config = dict(
    head_dim=32,
    grad_clip=2.0,
    warmup_steps=200,
)
Each number is 128 + 24 x the weight over the matrix's rms, rounded and kept within 0 to 255. Layers, rows and columns count from 0.

# layer 2 MLP gate, 768x384, rms 0.0976, rows 594-617, columns 96-191
[[136 118 134  99 124 110 158  82  72 117 157 131 133 145 154 116 110 134  91 104 130 132 110 162 164 152 138 110 160  85 161 134 117 150 152  93  98 111 131 108 144 114 140  95 127 127 134 151 120 130  83 124 137 148 103 170 125 110 138 110 127 102 140 143  97 112  93 111 121 134 105 163 124 112 139 137 142 141 119 130 125 168 159 112 133 123  96 140 155 115 148 101 188 136 107 136]
 [115 148 112 133  87 124 143 133 139  92 129 158 145  94 129  74 100 120  86 124 122 185 144 138 122 142  98 148 124 141 143 108 133 146  80 107 105 142 132 129  89 129 147 100 111 111 147 121 144 118  89 131 182 121 166 107 108  99 104 142 155 131 123  65 132 127  99 106 103 107 130 169 110 106 129 125 138 149 148 121 165 180 147 156 107 121 113 150 126 150 113  91  51 174 137 141]
 [132 134 138 117 175 115 121 191 108 135 120  94 106 149 171 112 152 108 134 121 138 165 215 131 109 131 153 117 103 136 154 119 115  83 137  96 144 163 110 152 115 149 160 119 154 164 146  94 184  89 121 110 125 106  96 154 139 126 125 139 135 142 145 124 117 166 122 161 122 109 115 148 117 189 117 126 166 112 160 117 167 146 101 161 144  58 136 118  65 167 153 116 129 119 127 134]
 [150 178 138 162 127 115 147 136 125 140 113 138 145 114 166 132 124  75 129  82 130 161 131 155 104 122 134 110  96 109 118 114 102 139 138  98 122 125  80 129 115 111 179 111 145 116 126 116 124 138 136 139 142 131 150 171  90 154 146 119  98 146 122 163 129 129  98 108 103 160 128 136  98 130 143 149 118 118 138 121 103 169  92 134 124 132 104 113 158 119 124 107 149 146 136 103]
 [161 127 112 145 124 146 129 128  96 140 124 115 124 139 129 158  80 119 141 107 129 106  87 136 143 111 140 106 124 118  81 112 152  89 141 146 105 117 155 108 133 103 159 129 141 123 113 111  97 130 142 131 101  73 126 124 147 135 123 136 175  64 137 116 117 141 144 119 118  90 122 111  98 119 112 115 115 116 105 129 150 108 119 143 147 101  85 162 130 143 103 103 139 133 111 129]
 [124 148 124 112 116 117 173  77 191 168 111 183 154 108 119 182 136 130 135 111 136 138 169  87 116 129 101 152 107 155  98 147 170 142 125 168 136 106 141 141 127 166  66 138 138 104 152  86 147  46 154 140 145 150 118  66 155 123  98 169 124 144 108  83 131 118 138 118 122 188 135 165 111 102 132 130 131  88 137 172 117  68 139 145 140 131 125 103 113 139 143 112 152 158 133 119]
 [151 114 116 129 116 114 144 137 113 113 109 125 105 129 129 118  64 171 100 143 132 106 132 105 101 130 121 127 141  95 143 131 116 115 133 151  99 160 146 136 139 119 117  92 161 143 188 113 136 121 153 125 142 150 141 114 166 133 113 102 103  82 117 158 141 130 152 113 109 112 122 100  84 103 153 151 128 147 101 111 127 128 138 144 158 110 111 146 146 136 111 116 139 127 128 144]
 [137 147 102 151 116 126 120 110 149 153 133 100 107 122  97 144 138 105 122 131 121 136 167 187 102 114 106  93 113 162 106 106 146 103 136 131 159 152 147 131 161 105 172 130 132 102 135 143 126 124 125 160 143 102 124  88 112 139  98 132 125 128 115 131 122 143 133 154 110 114 116 154 116 128 130 102 117 162 117 143 108 144 115 146 125 102  94 115 130 122 157 142 138 153 141 101]
 [130 154 120 160 132 105 134  96 135 112 105 155 150 166 105 174 151 111 151 126  82 128 135 119 105 129 175 142  80 121 168 126  73 108 118 136 155 121 107 146 125 133 112 136 137 119  99  81 133 124 121 133 111  96 133 165 116  86 167  93 148 137 140 157 115 162 157 116 158 118 151 109  77 137 138 125 110 158 132 127 101  91 118 156 166  94 129 126 117 127  99 135  86 128 116 107]
 [128 142 144 165  95 130 146 117 133 151 102 169  94 115 152 193 122 136 117 148 143 177 132 132 149 149 120 152 132 129 114 170 146  86 131 138 142 139 156  77 182  87 104 148 144 125 133  75 137 114 125 127 153 125 125 122 104 137  95  39 165 124 136 148 149 102 130 160 136 139 107 147 155 139 128 124 174 112 133 164  79 118 112 180 202 157 171 109 120 109  84  90 188 115 116 136]
 [120  81 113 154 149 143 122 120  77 109 139 106 168 133 132 162  69 133 128 144  73 164  88 154 144 159 148 146 136 117 144 136 152 114 143 125 142 131 130 142 139 132 107  74 129 135  96 117 111  98 104 119 132 136  95 123 145 144 145  99 160 101 140  82 113 124 134 135 121 108 133 126 136 135 138  96 122 149 138 128 179 158 138 131  88 151  92 125 117 147 107 130 122 111 151 115]
 [117 156 180 100 181  86 148 132 131 109 110 124 129 154 100 145 112 149 133 100 108 158 145 133 130 157 144 145 105 147 133 120 135 126 134  81 114 122 113 137 154 158 113 154 105  80 122 147 118  95 151 117  77 161 124 157 139 113  88 152 140 109 129 113 121  81 152 123 155 122 131 143 112 122  98 107 149 124 122 173 124  93 138 137 123 121 111 163 138 183 106 155 176 100 103 134]
 [101 123 142 126 136 119 108 106 130 134 125 155 151 119  95 141  76  80 130 142 126 103 128 141 153 149 105 169 118 131 124 137  83 126 144 124 124 164 113  85 102 148 123 119 119 123 147 144 114  88 149 148 147 141 149 122 103 130 137 157 131 120 125 141 170 122 131  97 131 130 138 143 147 121 112 176 119 156 123 107 120 134 161 140 135 149 108 137 119 115 112 137 151 107 103 196]
 [130 136  82 118 112 127 149 141 152 168 157  99 137 127 159 128  97 102 132 150 140  91  97  98 119 113 103 155 133 128 140 139  86  99 123 116 161 101 106 122 142 130 134 130 127 109 156 134 141 182 133 111 134 107 138 132 114 123 158 119 154  84 126 163 141 115 177 101 119  91 116 116 135 155 142  90 116 147 150 137 182 164 122 158 142 120 102 101 124  84 116 138 144 100  97 142]
 [127 101 157 145 135 123  97 126 164 144  62 151  86 122 149 167  88 133  98  93 118 144 129 181 122 120 156 155 162  85 146 111 137  90 114 148 103 156  77 104 119 141  85 163 130 115 168 125 140 146 137 130 141 113  92 189 158 123 148 154 160 141 105 137 159 137 146 140 165 159 136 133 192 170 122 168 108  97  95 143 160 192 123 142 182 143 147 147 141 141 122  74 115 117 144  88]
 [149 128  97 112 130 133  72 144 132 128 182 146 137 134 144 126 148 156 150 124 116 126  70 151 138 155 152 104 125  90 112  99 132  94 140 130  73 143 149 130  74  81 127 145 104 136 135 108 125 141 122 122  98 120 118 117  97  91 135 130 113 119 104 135 166 122 142 141 135 174 131 144 125 186 108  87 130 118  92 109 154 157 124 140 136 102  97 131 192 169 147 142 101 113 129 140]
 [108 142  75 170 116 157 158 129  97  99 111 110 142 125 160 104 130 111 164 138 137 143 129 102 151 156 147 101 117  99  99 146 124 137 109 124 133 126 108 117 164 157 125 148 137 148 145 184 142 152 137  90 148 156 131 109 116  98 168  99 146 126 124 144 144 169 126 179 182 108  98 111 165 140 130 139 145 179  81  82 125 108  90 120  65 120 119  98  80 157 123 128 111 164 178 183]
 [150 157  75 164 116 111 122 171 131 141 131 118 158 147 152 124 157 121 106 134 131 147 158 110 120 142 112 116 154 138 147 126 122 136  92 147 124 155 122 144 104 130 104 141 115 151  98 130  99  90 102 126 150 121 113 131 133 188 159 114 163 156 154 121  95 122  99 168 133  97 133  89 122 148 110 125 106 113 138 115 100 133 139 121 101  87 119 129 155 117 126  77 157 106 133 125]
 [136 113 120 170 164  78 145 127 136 134 108 121  99 142 146 149 111 124 133 116 151 128  94 120 110 145 158  79 103 138 124 115 145  77 140 153 124 157 106 129 138 149 116 104 107 127 134  87 123 131 159 136 131 136 126 105 126 147 101 133 141 134 154 111 134 109 158 122 141 152 154 158 147 149 170 153 137 122 144 109 104 106 118 105 104 149 137 115 120  86 158  91 131 121 135 137]
 [156 104 125  53 120  98 104 136 135 116 119  98 120 110  80 150 134  99 140 138 148 104 127  94 143 128 114 132 127 127 112  34 102 141 173 141 118 105 124 183 127 137 147 138 145 142 114 130 146 122 123 191 127 167 114 117 137 162 152 135 146 122  96 146 117 182  80 131 128 131 131 128 129 130  91 119 113 121 125 163 144 145 148  95 156 101 122 141 149 109  99 107 121 153 123 106]
 [136 141 167 127 100 141 113 144 116 189  99 106 128 161 112 133 107 143 129 158 108 163 117 113 126 116 137 116 117 103 119  78 165 160 129 114 172 146 156 209 113 116 136 111 113 169 134 161  96  98  98 143 155 142 160 206 132 140 151 145 137 140 132 125 131 113 119 153 129 127 138 150 163 147 149  98 150 130 128 141 151 110  85 132 113 133 106 147  95 143 125 119  99 129 100 111]
 [132 157 121 111 117 116 145 143 139 137 128 119 114 170 131 144 131 116 152 141 153 109 126 143 149  82 125 126 126 115 126 151 139 150 121 125 100 160 122 114 162 175 110 118 104 152 120 143 141 128 139  93 104 117 113 126 103 146 150 161 149 126 111 116 148 138 132 118 117 123 134 107 126 117  98 197 101 182 149 135 178 129 136 159 166 169 121  97  67 112 140  71 130 116 105 150]
 [115 154 157 165 140 101 153 123 125 152 103  86 171 151  97 152 126 120 147 106 150  99 112 130 142 181 149 165 144 160 126 143 128 143 149 128 109 118 128 151 149 158 128 150 143 111 170 174 161 123 149 125  99 121 164 122  98 112 124 130 128 153 151 154 111 124 138  92  97 179 111 108 118 119 132 126 161 193 116 165 178 137 131 114 111 176 110 140  97 157 110 136 165 145 114 112]
 [168 159 141 124 138 105 154 118 142 101 124 120 106 121 139 115 100 167 129 144 119  82 135 107 118 118 130 131 124 158 129 122 118  75 128 182 136 114 111 141 131 149 152  96 134 110 136 149 135 102 148 167 125 129 149 102  86 133 136 146 127 116 133 102 153 120 108 130 162 138 137 107 137 125 123 129 127 159 141 116 111 146 114 152 122 139 124 142 180 132 161 148 133 147 162 128]]
# layer 2 MLP up, 768x384, rms 0.0972, rows 594-617, columns 96-191
[[100 141  79  90 138 138 108 148 137 125 147 160 150 128 152  99 141 162 142 142 141 162 100 163 117 106 113 129 131 127 139 115 132 135 135 125 141 109 135 111 120 126 125 139  95 133 121 159 106 138  90 116 151 125 128 170  65 166  87 134 166 117 119 126 116 146 124 123 131  99 105 119 132 112 143 102 148 139 114 150 126 153 122 136 154 146 117 136 131 159 125  99 121 163 106 148]
 [ 88 130 125 162  77 150 134 126 129 131 139 115 123 146 129 165  98 155 101 126 106 130 158 104 117 147  97 106 100 174 106 127 168 166  99 141  35 171 144 121 117 118  63 150 105 115 106 130 124 156 121 127 116 118 134  99 122 113 142 161 101  87 168 132 112 127 105 170 148  75 108 121 135 122 155 133 117 127 117 127 161 110 121 135 137 118 129  87 115  83 158 130 158  98 128 102]
 [172 137 141 129 130 130 113 155 145 104  93  65  83 130 109 132 109 125 154 118 121 139 155 162 122 165 127  82 125 126 147  93 115  90  90 148 119 133 123 137 149 169 151 140  81 110 100 138 106 101 181  86 139 122 146 119 117 112 111 147 150 114  99 165 127 116  96 136 131 155 122 152 126 162 129 118 126 144 153 150 142 147 105 156 130 129  69 121 136 119 137 124  91 160 118 146]
 [126 138 160 152 105 145 135 142 117 113 143 141 157 102 149  81 124 105 127  96 144 163 132 147 108 100  96 154 129 104 122 149 123 106 138 121 138 163  83 134 117 118 153 131 117  87 120 136 123 110 130 120 123 140 140 132  62 121 136 149  67 122 150 178 140 114 134  86 106 150 109 134 143 113 136 118 138  95 161 103 157 139 118 127 138 124 103  95 150 122 134 147 145 138 151 111]
 [108 168 167 101 133 133 139 136 160 105 111 158 117 105 146  75 176 119  95 154 152 174 128 120 129 106 123 145 123 139 137 148 108 154 108 139 153 105 113 139 145 109  92 116 140 141  86 155 115 114 105 143 133 176 138 121 106 122 134 124 112 151 111 125 118  95 121 157 132 129 130 144 152 136 119 140 138 173 130 113 133 135 116 183 105 156 179  71 148 103 142 147 126 157 106 105]
 [134  94  65 137 127 100 148  83 164 108  85 102 120 145 126 144 147 144 136 155  97  95 124 125 125  71  92 125 158 148 134 169 133 148 153 120  50 194 124 132  70 107 119 106 116 128 136 125 166 164 142 120 166 130 142 109 126 143 160 142 156 146 158 132 184 138 127  97 133 142 103 140  82 127 175  96 146 150 101 126 169 146 104 122 135  83 107 113 113 145 115  90  66 118  80 126]
 [142 142  97 137 141 100 109 134 131 116 115 114 108 174  96 122 140 160 104 104 186 176 112 120 111 136 113 125 104 135 120 130 121 109 120 180 169 140  93 140 130 129 104  99 124 102 117 106 168 111 115 115 136 143 104 144 158 165 116 134 105 111 143 140 137 127 107 115 158 129 146 145 114 165 140 131 127 139 139 157 125 148 122 102 110 151 143 112  96 134 125 150 166 175 130 125]
 [161 127 145 129 115  77 133 154 112 107 165 157  95 103 115 133 158  93  99 167 132 173 129 141 114 119 132 138 160 139 102 110 139 161 101 126  87 126  89 157  93 118 139 129 148 118 132 119  95 125 138 105 137 143 183 113 103 103 141 139 143 135 112 117 145 149 103 173 134 113 178 133 120  95 185 116 138 161 105 119 126 107 167 131 107 177 162  88 122 155 128 115 141  98 101 135]
 [137 113 135 151 140 125 170 173 117 187 165 137  68 142 160 160 118 100 140 153 158 146 181 145 141 169 104 119 140 141  95 141 177 149 109  89 120 162 177 136 123 129 152 116 169 127 154 141 112 130 128 137 154 162 132 104  95 116 123 132  95 149 109  96 117 106 156 119 141 140 129 183 150 152 133 103  92 164 168 182 136 136  82  38 128 132 109 143 133 122 143  98 172 145 158 102]
 [133 128  96 152  96 103 132 155 106 124  91 152 136 105  73 142 129 118 163 155  95 159 159 115 136 131 143  97 102 103  95  63 106 112 115 119  99 124 147 120 111 144 138 104 135 115 158 146 133  56 114  93 158 133 108 127 108 189 178 106 131 154 167  97 147 121 143 154 111 107 156 145 195 151 144 104 142 106 145 161 112 146 111 128 112 115 106 186 168 124 143 169  90 157 110 121]
 [167 125 166 159 132 120 122 131 156 131 108 150  93 157 115 102  96 127 129 122 148 143 146 129 115 119 151 146 113 154 122  81 103 138 122 156 125  92 116 157 112 117 127 171 126 129 143 125 149 151 126 112  98 113 130 116 104 115 110  99 152 162 132 123 141 100 150 165 130 105 118 133 135 110 111 116 124  98 122 145  78  90 100 179 149 133 129 133 157 123 132  83 126 133  89 164]
 [ 97 124 150  76 102 102 157 157 144 121 128 136 123 138 153 140 145 172 142 103 148  96 101  83 144 121 131 146 113 117 116 114 119 130 127 124 116 126 134 171 141 108  97  98 172 112 109 119 132 130 170 136 104 122 156 115 138 146  73 144 117 113 110 141 100  94 115 126 125 132 108  77 132 132 115 134  91 183 144 172 176 139 101 181 149 123 110 141 125 154  81 134 193 105 106 158]
 [140 149 123 139 128 134 156 113  92 107 104 165 133 182 108  77 178 125 122 110 177 158  99 115 126 107 147 108 138  97  92 128 166 151 174 158 100 101 114 157 177  88 124 153 103 130 136  77 137 158  93 148  86 116 139 107 105 130 125 154 136 120 141 104 136 105 115 153 123 117  98  98 144 142 121  93 169  90 116 116 114 138 132  94  91 137 141 120 171 132 120 166  59 148 123 107]
 [134 108 130 158 100 117 100 103 139 123 150 125 114 138 115 136  68 131 119 143 122 108 119 132  96 120 129 149 157 119 118 161  88 129 116 124 150 124 126 104  88 136 130 113 134 127 108 131 111 120 153 113 154 161 154 121 114 127 145 109 143 101 114  84 128  72 116  87 117 172  99 134 115 150 128 116 155 125 141 146 141 138 128 144 146 114 130 122 102  92 152 134 157 110 115 132]
 [106 119 139 131 141  99 124 118 137 119  83 137  65 134 169 135 116 137 108 123 120 162 133 140 120 132 158 127 137 151 142 103  91 127 171 133 169 109 110  88 111 101 179 157 125 120 143 172 117 126 123 126 139 130 106 143 114 133 131 130 140 115 127 130 151 144 125 147  89 123 140 133 180 131 138 124  78 120 144 143  88 156 119 129 132 130 110 144 124  86 120 114 124 132 134 121]
 [100 100 119 132 158 128 181 133 107 156  86 100 135 140 127 144  88 104 113 128 106 125 102 125 108 139 149  90 119 146  89 122 132 109 129 128 171 108 149 145 156 135 171  91 130 109 134  99 100  69 122 179 128 192 139 133 129 164 167 131 150 132 169 118 105 118 117 151 128  94 126 105 126 112 166 120 126 149 142  85  92 117 150 157 171 155 128 140 116  62 152 112 131 119 159 149]
 [104 141 124  90  79 112 132 136 173 134  54 168 130 176 117 105 130 146 157 150 182 118 114 132 109 136 117 126 190 150 147 142 127 136 114 114 108  91  95 146 122 157 125 129 103 124 188 141 111 132 115 162  78 133 123 163 158 153  86 121 108 172 145  97 131 152 125 166 153 143 139 116 117 127 123 127 134 115 179 140 118  83 119  99 117 185 153 130 116 148  98 138 117 169 155 149]
 [140 108 144 156 104 111 144 162  91 133 103 161 161 124 112 144  97 121 161 112 126 125 122 130 137 132 129 153 156 117 100 130 122  78 135 144 142 113 159 116 132 120 199 128 100 129 111 117 126 114 131  95 137  95 144 119  65 126 142 124  93 111 147 132  91 128 119 143 125 132 137 173 133 143 142 132 180 152 128 140 143 126 147 144 124 148 111 145 133 127 134 105 125 141 125 122]
 [109 153 105 142 163 129 123 136  81 106 143  53  72 130  69 150 164 111 109 121 177 159 120  99 122 108 143 140 118 136 111 132 109 160 129 158 105 144 110 129 134 126 110 138 169  98 191 133 115 141 118 120 152 135 100 141  69 162 120 119 102 120 128 168 123 123 124 162 123 122  92 157 141 149 110 110 110 133  96 141 116 121 135 127 142 131  86 104  99 129 104 152 173 105 121 119]
 [133 151 115 109 144 104 115 152  80 134 128 125 123 110  86 127 130 117 106 140 134 151 126 108 133 145 132 159 162 122 138 104 133 109 161 143 143  94 128  86 139 122 112 136 143 176 106 130 148  86 104  96 140 130 117 134 112 119 153 146 146  96 120 128 129 136 130 167  99 121 176 119 118 180 115 127  96 115 156 142 115 138 127 128 185 136 114 112 139  96 104 129 115 101 151 146]
 [163 107 135 143 124  72 155 178 109 135  84 126 108  88 120 178 102 103 168 164 115 101 153 143 124 172 127 112 106 131  82 135 113 142 147 158  95 122 110 136 153  68 198 136  86 119 122 140 112 158 102 100 143 138 120 136 142 156 125 137  92 110 103 125 165 148 108 133 125 153 104 134 149 108 131 118  92 132 124 132 156 176  86 151 156 124 157 107 124 118  96 180 119 122 118 115]
 [135  81 100 140 117 137  94 121  83 134 115 115 109  79 119 152 124 126  93 101 125 154 165 137 128 109 106 155 115 139 105 137 157 107 110 100 116 131 161 104 124 126  92 105 171 129  89 129 146 136 115 143 130 174 155 144 133 162 160 171 129 145 132 130 150 136 120 105 125 151 137 102 169 180  87 103 115 138 111  91 102  96 119  94 165 141 124 151 129 132 110 129 144 141 130 107]
 [142 114 140 110  82 150 134  95 133 125 103 119 127 101 151 134 113 157  67 153  91 119 137 147  94 124  93 148  98 154 159 102 134 142 133 139 139 142 131 111 117 105 127 119 136 103  91  88 116 189  75 120 118  65 156  72 126 134 159 141 122 142 114 134 159 138 118 147 101 117  95 154 126 191 144 168 115 131 169  90  79 151 102 118  94  84 117 125 107 171 124 135 163 109 107 117]
 [107 141  94 123 107 114 141 112 165 107 144  84 136 100 112 125 138 125 157 147 156 128 120 139 141 145  89 164  90 139 130 123 105 123 130 143 143 152 108  98 163 145 102  67 108  98 131 141 108 136 168 180 128 133 122 123 132 146 137 139 136  95 129 107 132 117 141 135 140 153 136 128  97 125 144 136 137 145 126 129 112 110 142 139 182 109 123 169 179 133 112 108 110 130 161 163]]
# layer 2 MLP down (transposed), 768x384, rms 0.0626, rows 594-617, columns 96-191
[[136 105  97 153  96 123 172 123 138  79 154 123 122 180  81 119  80 107 112 135 100 119 134 115 142 101 124 116 116 110 144 120 133 125 141 104 192 146 146 144 167 141 160 107 101 107 143 133 134 179 153  76 132 201 114 167 155  97 138 114 111 147 185 174 128 124  98 105 111 119 119 149  92 107 149 168 115 126 127 129 122 110 101  87 142 105 165  83 127 126  92 123 155 120 107  91]
 [120 110 150 160 100 160 124  95  96  87 158 115 183 140 104 179 156 144 128 121 142 136 143 112 127 128 102 141 106  81 119 102 157 163 113 114  76 155 146 117 133 146 154 124 104 123 132 116  85 146 139 103 133 168  95 180 155 136  78 133 146  98 143 108 112 158 154 138 104  79 109 105 153 154 140 114 104 156  95 144 155 105 137 131 133  73 105 166 148 113 128 119 140  97 174  68]
 [149 148 137 171 185 119 143 110 117 130 123 114 110 144 102 115 129 123 115 103 145 109  74 133 117 124 132 115 104 129 119 167  99 195 153 113 110 128 132 125 133 144 125  88 144 156 109 167  96 131 134 127 114 102 204  85 137 140 177 116 101 159 128 117 151 102 133 147  74 184 138  97 155  90 170 140 140 144 102 140 121  96 149 163 116 138 129 135 126 150 113  82 160 142 132  95]
 [147 143 153 147 129 115  90 121 141 135 145 142 109 114 156 117 144  92 125 126 137 143 130 134 107 127 118 124  89 144 121 126 133 104 142 113 116 161 121 145 137 131 156 118 111 112 147 108 117 121 109 148 136 137 144 139  71 110 138 158 109 151 156 136 128 142 144 125 107 130  92 124 140 130 148 134 128 127 113 104 134 138 133  95 109 134 107 102 128 102  98 137 127 132 108 117]
 [ 98 146 107 137 145 162 129 119  92 160 145 106 112 111 156 141  91 121 117 145 107 123 100 127  96 137 126 135  87 130 149 138 131 156 128 123 132 120 100  79 136 137 142 138 143 137 135 164 141  87 125 119 129 113 121  87 113 114 132 126 115 116 111 113 151 112 133 138 122 163 138 137 163 114 121 145 119 140 150 135 163 135 128 140 113 127  98 143 106 138 122 126 121 104 147  95]
 [113 120 123 143 108 122 122  99 144 135 105 106 152 142 177 140  98 144 121 176 174 137 132 136 127 136 106 107 142  90 119 119 112 170 132 164 128 101 125 147 116  92 143  77  98 115 118 125 175 169 123 106 108 116 135 177 151  85 167 109 122 132 137 181 154 102 109 127 115 106 116 103 178 166  99 164 122 141 148 109 137 158 114 148 145 179 105 129 115 137 117 164 161 103  78 130]
 [ 87  88 132 104 118 135 109 150 115  83 136 134 171 164  81 145 138 126 137 114 105 123 130 103 147 135 123  99 137 103 154  89 159 136 126  77 129 144 134 126 138 152 131 143 146 115 143 153 109 123 109 128 100 158 123 166 119 130 111 143  98  77 148 122 105 141 118 124 122 138 114 145 104 106 145  78 122 115 150  98 144 114 145  98 122 147  97 149 129 111  82 122 118 146 158 164]
 [114 185 163 123 140  84 144 196 126 141 161 155 123  94 170 142 139 125 156 131 134 180 122 129 108 142 146 124 109 158 102  88 113 173 114 147 124 174 129 174 113 143 144 144 128 130 114 130 104  86 158 111 106 163 150 120 165 104 112 163 117 130 126  72 110 113 123 185 106 109 169 127 140 110 177 152 123 107  95 120 117 160  97 137 126  93 149 108 168 128 152 142 171 151 122 143]
 [ 92 100 131 117 140 138 159 150 121 164 145 143 145 154 142 116 165 108  95 136  92 132 154 110 140 111 139 169 169  73 169 175  85 137 135 143 142 112 172 116 174 152 120 136 103 140 117 120 130 130 107 147 134  88  97 164 118 135 132 101  92 109 106 176  80 117 141 115 146 134 128 129 105 126 156 108 159  98  72  80 128 113 182 162 109 139  90 146 144 129 157 137 101 150 145 107]
 [126 112 143 175  97 124 146 150 103  91 127 122  83 129 166 126  90  90 113 118 146 170  98 125 134 130 180 166 124 103 183 163  80 118 105 111 125 107  88 128 164 125 101 117 137 146 140  98 111  84 107 148 160 146 131 108 129  83 170  98 138  95 174 119 146 135  92 110 146 142 106 103 113 153 124  86 137  80 137 154 117 105 105 141 127 151 100 105 116 109  63  94 159 133  93  89]
 [119  96 143 183 155 111 140 126 185 162 149 129 165 131  92 108 116 139 118  44 127 130 144 138 102 136 109 121 130 129 127 118 137  80 129 148 110 158 182 188 124 130 128 149 127 169 119 124 123 106 113 114  82 130 107 105  88 146 103  86 174 130 153 127 128  87 125 192 140 143  96 104 116 117 124 126 122 121 124 132 122 110 102 140 133 166  90 133 132 117 157 123 128 155 133 164]
 [161 170 109 137 126 166 132 128 134 107 148 122 118 131 106 149 136 102  95 124 126 141 150 130  92 131 149 136 110 147  93 170 122  82 181 126 125 109 173 120 142 133 104 152  88 139 160 133 140  59 148 143 130 114  63 137 105 136 140 146 116 147 155 132 118 142  65 135 126 127 121 104 121 126 129  78 113  82  96 148  61 126 124  79 117  90 154 109 104  85 169 147  99 110 159 122]
 [134 105 142 129 151 145  74 151  84 145 125 169 128 102 168 152 139 160 138 124 153 130 127 120 133 119 117  86 118 122  55 122 127 138 145 117 116 128 102 149 135 150 115 107 135 134 130 127 130 121 120 130 122 151 128 170 133  96  99 121 113 149  94 104 125 132 112 123 113 125 109 131 142 130 147 127 123 140 128 119 177 160 141  80 117 128 106 119 140 145 127  84 167 130 100  49]
 [ 95  91 137 139 132 126 121 147 126  98 162 158 115 117  90 168 100 117 140 112 125  83 132  78 105  80 134 152 129 140 104 152 129 137  82 127 159 157 119 140 107 120 111 172 158  98 128 136 110 165 155 140 182 125 194 147 129 137  99 131  89 131 101 116 128 133 105  87 144 151 126 117 146 148 136 114 117 137 158 145 141 126 118 124 121 117  99  49 120  94 150 122  72  88 118 158]
 [111 145  91 116 118 123 120 127 159 135 118 156  97 125 118 130 128 147 141  90 106 132  90 111  82 101 145 122 132 109 129 141 123 118 127 123 154 131 137 123  80  97 132 140 126 127 112 116 105 155 162  95 129 134 140 135 121 160 142  98 143 129 134 131 148 119 141 135 138 136 142 108 124 136 151 152 135 131 110 134 124 124 109 142 133  98 145 128 112 118 144 124  76 104 162  80]
 [111 143 100 132 119 139 119 126 135 142  88 163 117 129 126 129 119 140  98 117 119 142 137 108 170 113 160 128 122 190 156 124 117 176 103 136 118  88 111 114 153 160 108 137 157 164 173 114 162 140 110 163  78  94  94 151 164 137 144 185 132 108 110 133 162  67  87 121  73 122 130 172 183 104 121 115  93 149 115 105 111 100 152  98 159 114 155 134 118 144 138 130 101 123 164 161]
 [122  93 117 119  88 124  97 169 128  89 120 177 132 119 147 123 135 189 156 126 121  97 120 145 105 174 123 112 129 114 144 121 139 160  96 125 119  83 177 159 138 131 123 138 107 137 138 153 152  89  60 106 121 145 130 150 114 112 132 117 142 108 201 100 137 105 115  89 135 147 168 121 155 101 130 141 169 148 139 172 111  95 166 129 154 128 174 141 151 144 139 147 117 112 144 180]
 [121 117 142  81 141 101 130 173 183 150 159 171 155 105 141 145 152  88 134 122 131 113 140 145 142 116 142 149 133 157 144 128 130 100 109 147 114 104 137 125  83  99 156 116 112  86 147 102 130 102 118 150 138 140 101 129 123 114 130 111  98 124 158 130  99 152 161 119 120  95 129 196 150 109 104 114 153 134 132 128 146 158 131 148 118 151 146 126 122 155 124 179 149 135 134 130]
 [135 120 118 104 165 165  89 117 104 123 139 138 126 104 115 101  96 110 137 120 109 148 138 102 100 113 163 105 141 133 102 131 168 176  99  82 136 131 123 117 160 130 159 111 178 111 163 124 123 174 136 163 135  99 103 123 132 135 120 145 140 104 103 135 126  98 169 107 146 145  76  91 166 141  66  95 116 122 104 143 136 122 138 153 144 111 103 151  95 151 138 121 172 125 123 107]
 [108 124 162  88 114 116 148 147  77 103 109 122 124 103  89 110 117 118  78 107 149 120 107  92 139  96 115 143 135 131 110 110 117 156 163 126  90 131 148 153 124 120 136 133 155 111 115 149  88 144 157 120 136 174 189  99 129 117 139 119 163 145 161 120 111 176 189 124 145 109 109 142 124 168 135  96 147 173 108 144 121 150 172 105 166 136 119 139  97 132 128 174 117 171 174 107]
 [143  91 136 127 111  64 183 150 100  97  96 124 109  88 122 170 109  91 138 149 132  92 162 150 117 163 144 130 140 130 135 163 141 122 107 132  97 125 144 160 146 100 172 121 106 151 119 157 141 115 121  99 147 157  91 126 125 153  97 117 108 117 114 101 181 147 117 114 133 142 116 122 146  85 112 113 124 127 142 102 139 153 115  86 136 130 156 134 107 140 113 146  86 143 118 152]
 [174 111 101 134 135 148 153 115 133 160 155 158 136 167 166 137  90 198 101 136 122  87 198 168 144 160 146 101 107 156  80  95 138  84 173 150 108 133 158 113 151 140 143  76  99 156 158 127 151 154 128 100 125 154 132 174 141 104  79 132 118  96  74 112 138 122 191  76 111 147 133 167 155 134 137 136 108  98 156 106 114  66 140 170 154 125 115  80 106  94  73  98 123 139 135 143]
 [161 152 129 109 121 153 132  90 131 162 122 127 102 112 103 125 107 131 149 138 140 132 100 109 103 158 107 112 114 153 135 115 124 138 120 106 135 130 119  98 135 123 146 104 126  79 144  97  95 137  95 160 141 143 136  92 111 146 134 156 105 158 100  98  88 136 125 120 158 112 120 124  99 146 131 131  92 142 100 128  96 135 106 150 131 108  98 143 136 106 167 148 143 152 139  91]
 [122 127  93  98 119  99 133  84 118 134 141 120  92 101 136 151 153 132 131 138 173  94 104  99  95  99 128 124 171 159 154 118 136  91 128 145  63 125 168 123 140 177 148 167 100 177  57 126 145 135 119 123 144 113 147 117 115 110 129 123 129  98 120 122 151 141 173 109 144 111 176 127 142 163 134 136  91 120 144 118 115 115 134 160 126 136 117 158 155 108 160 140 104 124 168 141]]